{
  "num_hidden_layers": 21,
  "hidden_size": 96,
  "num_attention_heads": 2,
  "hidden_act": "relu",
  "norm_place": "pre",
  "norm_eps": 1e-05,
  "qk_norm": false,
  "tie_word_embeddings": true,
  "parallel_block": false,
  "warmup_steps": 200,
  "final_lr_fraction": 0.0,
  "batch_tokens": 32768,
  "z_loss": 1e-05
}
Each number is 128 + 32 x the weight over its row's rms, rounded and kept within 0 to 255. Layers, rows and columns count from 0. Numbers have three digits each. The size before them is the row's rms in percent of the matrix's.

# down: layer 2 MLP down (transposed), 768x96, rms 0.0962, rows 290-373, columns 32-63
# up: layer 2 MLP up, 768x96, rms 0.0962, rows 291-374, columns 32-63
down290 059:167129096121101125068130078135126076097115110106070157148179117110126134107082065149107066072128
up291 108:141120124152153137109111137105101090130095147070163145112105110120168195215117065106095105112140
down291 133:140203180108112120169079196162116179147089079125162140154056135053124119161178065144142099101160
up292 096:131077128165139114109098077129129095156149109057160091106111159141115152127134110128154118113162
down292 088:148187098155135124136132078148118110087147084180102095118158163119139137193137123179115098169160
up293 084:090088119193112096147175148173152108147056106117128054124169069117149083207092123150109130131080
down293 071:153154073111105157173097176153074139110140118058091146103116122085130155066111100107075109093104
up294 085:107134103140151116122167135102086130054147075153127147115069082179133134085147149123139075146158
down294 097:117164145142121095138136124127189186110153074121170086111190164133141123119151138110139136082127
up295 099:126114112164106141105201173088147135136109084129134113130115159133039153128102143066126091119158
down295 103:106175108093161110157104165179143143121132126144100166191121162157127084197156061110150135078149
up296 101:134100140113126135103144146140103089186167081118114118139150144082145142160141043149147096092174
down296 119:126127118149136112105123162114104077075128154162157141129146105085081162139053117116093112136090
up297 108:154084179035123166156089107120132124112069149162116141114072097102122126119114150146127166080098
down297 109:185167128094140183102152127103124107108159114103175129185165133167149160140101138101135154117171
up298 097:163089072082162090105109141109112125135158121111135083159148129149106133171144108073123125138127
down298 109:112144160125171157122142116184158120065180141160132131161100097189141104109145213147191199088109
up299 097:114126170133100138194153147155142103186147123126181140109127154116125134144076148125120131134114
down299 105:134131119142114175103130186099125074124140141171129162136045147138175136091142133079141117079144
up300 116:098100151115165104167129148116135157124070114180130175158092092094080139156107120130128187106124
down300 111:074136087180104153109124122130176073085114112170191159122141138104063119148140134101124138178141
up301 113:172089101110089123073163082145085122082137148106178095156123051125092126090131127113150157109148
down301 115:202115082105136123135175096110124140106181143133142078104105094107133114112115144155127208150129
up302 099:120130136090087099096078086150074092144115127133094136170133117134082195100160107142136134102197
down302 094:102147129140084220122121107109094210144197189152173121090131094118175124130094168078126218176115
up303 084:157094088106166121137166118138102171152174095077146085143100114140140115061142169095135124160200
down303 076:165115143076130102077189048132175156091149090109182161088113105157112117192098111144126127130127
up304 097:036088163120091130116132119120087163091177066085166154143092146090124107148124124093146098166184
down304 092:172068112144139141162152083133088145111154125153108162147116156111150143172153187177070206162149
up305 104:145135077138119058116140086129109158030172150110154150139079135160081146150114128053124133115168
down305 136:112037184108163136121095108200104145115098140157105161151115134157124143167179156144139120088148
up306 105:075131128102130136099160137135147060130133120142141186113044156088169148137120133115118148064146
down306 106:093120103095147062098127100118142149130167087165088103094090120142125137099092091164090139144096
up307 087:099090103190115145142169135155104134161157093171100133129090166157095125163083135093166111140121
down307 074:093093077141096148166179087117106107156121104072214150141107084111123130178118153209076137120138
up308 095:122121144102100160110137125130095124144111131184102065152138108158148154082129089129221057099177
down308 105:097113177091176114098124112104147113144161069145113182149129171124127147140085138100094141176121
up309 147:120142118148151204165191123150137069132160134149130169159114146107143125119123096099149070103173
down309 165:082146097147150148117100147071140139094106139116162194151087062168148084090109082072124095126152
up310 084:161134125114112061163171149081193143115134184097128153124134083118128151124121158130150142083093
down310 064:093129162135147092119101187166182198105142094127104086101146126121132138156110166149085092113145
up311 098:108196154107076139133144123093101070123146138086144129143158166115154125095109116069064062150127
down311 099:112080125155151150165174117188112134175124133151129129143133129177092160125202146135151150166159
up312 082:130163178117132129093090107179165174140104129113155095113089150130086132133130236142118151122098
down312 080:093172121189121107117136161120093147112129122075160185126140122080129162119095140122171059114111
up313 106:156159121073103141118143133125126092054130116129249163171090113084122147111121070175106091090161
down313 127:187146128127137109157134133161100135127094093178124109154107059153119147060091149139109094168149
up314 105:110111153133091136102138149105033092115096128124221101121134131076130158143168193102098127137068
down314 098:117142133097186102080120125146122131070144132147117127144091197092071121080172141131152076141114
up315 097:102149137148094158117156099160124053121087167140213172164162041107077052147142092087115137104095
down315 127:161138163130075114042126084140087123109160145100087144152151126093073142120093099087158133128072
up316 087:159181080148157106109126130086113045138148174129128107135172128167099170097121120088150080074095
down316 067:136164120175115165155140109172109150097135174154209116142106135162115124112175104116079112110169
up317 103:155096132183117131097119122155138112131079140067072155141093143137209173145130123128129057151143
down317 094:185116133124182115141163099159118104175151104137139109098116112103129153104179111098118161162059
up318 104:143109115166114147155131161117203147107182154094106132105061152053172129155117137131170135133097
down318 133:143139116063074140116152085099147118094150142154035099157080153118181135051166151131157149088059
up319 103:123122156153079130097071128154117166147089170119202098179160080101151055119146115117147107126114
down319 102:107123163155088099114087137141097096146086104105083192117115111183126122183180065177104159159154
up320 094:146117120125092122199145126161145151144161163172121123121106115168188080050104136135088135108127
down320 072:122147127148175179170139109157117103125160148132115161171101075114117195155154078075136167178132
up321 110:129185135122096152105136144132105113110115110096150104133105168132108188083090106053144140129128
down321 141:108099165198069142124127121167156110120131116130138158134171148106168124205136148124147102085127
up322 099:113166135124071113146101145139174138152168134098090106136188146173104145160151128121128134119066
down322 107:147119117119200133177124115143131150167111137123153081105182099096156095131124158164159144136117
up323 089:115148139110126146102116114124075115135142129129098129150128139113093150085179086083198108108157
down323 062:125177122131093152174167108094119167150128109133147159152140167139166108163102133131089134125098
up324 066:164132108167169144084138092181159159120135067058072058107161099162135085123144171115072138115123
down324 060:116158089115121119123139151067186096138145143112167225091162148080097186168181097076158118109125
up325 101:185074113128153148090087090150119130147124126101151157184090126103123141145146137164101097175118
down325 099:140103175105116084100028113063123156078147104179152125106143142133082066120075138067119073123134
up326 104:128157111118117129110161111113117144122115224156136151136116121102080169163102094083153087155163
down326 115:129106088085157097160126178112087110121108099121083115135158094164135175163107119091177150090115
up327 086:077124073133109161124124096186055127147135153064129120143073136159128152116101131106124124156135
down327 070:115214092084091104096038108126135150087164106127148089080122126069140090133174136122136142116140
up328 112:117116139136128104114153071105099110156127120089102089125218112137172225127140127131089147175102
down328 113:081088138190044118115162102091122197144146117163162106095156122083166201180092100142115108083141
up329 106:111087083119120139163167131125130182107121104151169102098189133142117136103101153146129129175143
down329 117:160180124105144147130164089075151139135137166117129048130163139169152147064142130126096174137061
up330 108:127165129149112138139155183107188145175100114117088193092092123106140166130113146103095105127113
down330 107:097104154134206191106153098145146113086112180124151155119158150176143091194137086132149144047170
up331 081:099060200101101137137101152141068078137146029083152154140100181127105145127097082161101206072153
down331 075:148133161141126061118105058161121107109123105137125139106127156148089139165127180160137121154175
up332 097:138129119108164139122085134123138116144142139126218083181139144160127128099099124138099079108137
down332 104:119142164114157098160110059173119127126200122132078179100203109069130109109095120164103185176117
up333 107:158185121096158080108119211089158111135130138093106148103118100136078229104111094186115080129117
down333 108:107145135131148084075144134104077120132130111128123087132145091125112116051102136167154092127095
up334 084:122177143151133115122145151122127097175131100076140104138136124069128094191135159134102167058114
down334 068:095093154147150140105170127120202174156122118157158114118160140115086203140131137139101129108072
up335 079:111171213137172199150075187110108113112152155140132153117187105147141124134134064053124059161165
down335 084:126163107182118155102142073130147171088157123079105162141111157097170072110150123155223149078138
up336 106:106071128120103105160169186081149181160152148141112123114151115139123171137117134084161084093190
down336 105:086109149144135151149093128116181146134143153133135104117128149182087097167178166062055118123146
up337 087:162076142138159107074178115088128164135079167166158122079115161101129158127129158106132151128137
down337 069:117090147127170103107166195112141122205142124093122103143122172069191117100120129145109163070129
up338 096:178098084057144145109108085153157128112125138112127149157108154095130156133224107166154135179121
down338 110:140138090142098125082131101142154113102105128086164111094126151168053092183152122190122149103087
up339 103:206134084164113119147171130105134161080129141092135080151150133175093129177094151117145140155182
down339 089:210178106102074079075052141132166065093138162100155045130135120109123125118111172153119107103150
up340 085:129145105170109105181104145070130119142108127099150177138108155163178156168150128152124105135097
down340 065:129116097135151140129165147164138123186131121140147126145110115162107111083138109146122158131075
up341 125:131138118137167125096140136168173177082128166134118063094184091143117162109163157174131135110136
down341 126:143095065094132049105127115163135137103095150139179095132084136171144113125104125162124140101137
up342 117:170142136100135088063150132092139171124145108123161065105131136115158148187172140158098156076083
down342 104:139146153124088133107076156133184131146146121108127123119162160137168135102121122111162064087088
up343 098:141137092145173172104120084061114124144148144057136129088186120062112141116099094101164111152077
down343 066:130129148116075093121129097112148143092092131180108051135164145138151129154184106104158144116087
up344 097:150140144112076133113116112086095193124179198117154138100154165151163158130120062117192141127122
down344 112:178157100128198041098109109145151150124085162111108166106148129146156162141112171148107082172124
up345 107:108075113113109138144111131098124168167146085111106111159091164100162146122136152068180154199123
down345 118:125133094131159113092101107141166164076122101134124069120165121149094133150123096065193148114136
up346 070:110126172098112140129192105118145067132088098100120202121115173138145142102135139156132171105121
down346 076:147129115152095130089110085182080061119139090173056108131143107089158127091089135200154131153157
up347 095:128107127150155171100111173162124147090098120162104109100087098062071101161155098098121149136151
down347 107:156088130129144076157125105143138119079119099130151131146114133154066085129111100108152107088075
up348 096:129080180112187181163133139133192146148106106128176140159117102130094114143161103118142126131180
down348 110:046121182138139168105136104130154117123180098180101109075099181147132110138179125136140161141168
up349 102:137153084094133068123095106123138119078095125162176134159163144136101133124208080117136152195087
down349 102:167137156074106102125138140142145116130166105119063115188149104134142097140021152163091115062149
up350 094:061103138159177129096139130122061145184178143123110102160155166151122111220095114088114086121168
down350 114:118086139109104152129138072117146123127093124102104123127106105111110133075099133081130144148169
up351 096:121079134148113108129150149143123115152129203116084119131159192156112147139101109091128087190132
down351 077:141125158108114081123106072185122117121102126166112177109121159201160112143169042082093119149156
up352 099:093095136128072191084096108113110106101141168159142099180144127137120124107155165152158221192084
down352 086:131123145091086106120065148139054170137113098166149125148134180110127133191111145209089141189135
up353 090:121094151128144129088139162126071141139098094114109132110138120127075135108092157143107100146114
down353 080:150156125095143145153161133093095166083142104123161127116136101129128124130143123064102155142120
up354 105:117093158221103150165227115088148154131172097152123145110120127114120114135102135097150132175143
down354 110:185169117192068104162173158111092088125179115122127119084155115086146129160092143101099147107125
up355 099:137167133139148142122123130135158163146121092103166120117174068078119127153101089127116130172113
down355 094:134213194096112132161093136121135172160002246152186112139145153112122143147116102099111113140131
up356 109:113110078114156108165145041149154090099070113149161135139132176156105194120155155135125066129160
down356 105:193164108115136181180224102166165148113134156138122173103094141085148139114133092136080132075083
up357 090:113192178088104097150103159114175156103129131113129169118098121147142141166182182115097171090120
down357 085:112175139061175191128187169129113129178112109154090101138155082103152141119108151149121109176104
up358 116:126081184104099203104104104131150163128128097088147156081130122077135151140155148099117136172100
down358 136:115123146101125109097064149180135146181180149104121100073114130089109103068150117140162134122126
up359 080:115162124094134087134091146083125081126120125151154196155104155122137103093083131115116100156146
down359 071:105084114106146139075141046094078106104089102130069116094076118123126129136168075078071086089106
up360 090:151143168148161155113113146171135143187164143107149162109061091072149149122088137154124110110117
down360 094:119082084106104102179157166157133197117113074141127184175159156142105142140179110120111189078122
up361 108:075159127100126110069148129116121154112199152157171098156122117083092137120119076130042138120157
down361 116:122181106130118131104089120091154104103114159154090141126117065183144098131089098072139057103109
up362 100:111109135108130162143094084056089103077148143147151114120118109165158151095138175152127085139197
down362 101:149126183058184155155116073083093106129158131085093125146152145103146155112202109121155106106156
up363 098:184127091108177086177105083100078092146114149139128162121082150118143117119164128113064074147118
down363 089:138145162141135116101135106144146120088083095161084188124124102116134104086112038050107084106099
up364 098:134190146134120118094127174203141114115119092145134075134078087118112115114099127079155096115146
down364 101:191178115146111120113172156172100079126111108110139135128126115124098144161109101127095147118153
up365 106:108136090173117129127168077132126144091138103091112181138121107174083074097114135097097168086182
down365 080:148129082111144042060103129148156107069116064096151089133120120086091159096086112115152088192117
up366 114:071154201153136151110113050094117096095166173123185085088164087123093144117081118094168063130179
down366 119:114175133130142102085121069140105174153132088135114072160155113174124136083075162108094184093057
up367 105:149082127099160150133077120197114114152173149075135044154135133074156119160107140100098157179093
down367 112:119155138092129167102154073109139163156109154087126165131068114111154112157173137093121179125177
up368 094:106140129166095111109139142099120134223114163137093128080140117083173171140116109077124110128088
down368 086:146077201198109089158129134139137152124081152152102125082122089117133164087126174140074132121200
up369 109:104121142144197143149141105141169156118126114135158126075154103115105153196168127151172140159135
down369 117:118143076121135142125117093107158117094102096132159150134085138117108091114076175132131154092141
up370 103:093125080107159143139112160183185100145072143115149146143167091093176190195131117146100140113129
down370 122:107138144115086093156134119198114144189133134137221142102066127130140066162076164172110135106141
up371 091:144114099138118160095129062084145152145102073037124143116138091090118044143057104112125121151140
down371 087:124110138120133113161137132094149154136125167116092062149064130127105184149182087093115183111145
up372 101:118091150118115170148197118102089075123158096204166119183129123096148093163138103106154155098142
down372 096:059160145150097125118069122163120138136083108135155198151129153138138092073074115119105095100131
up373 094:130136119110153120168115167162111117119078067087142128143169082116186128111117132154132131132142
down373 086:147173127116124113089109132119141140147184114151144170118066158084122090119147175141125145081156
up374 107:108118154109137136132129103114132094111129147161152148098120045137099167168106093116116080107123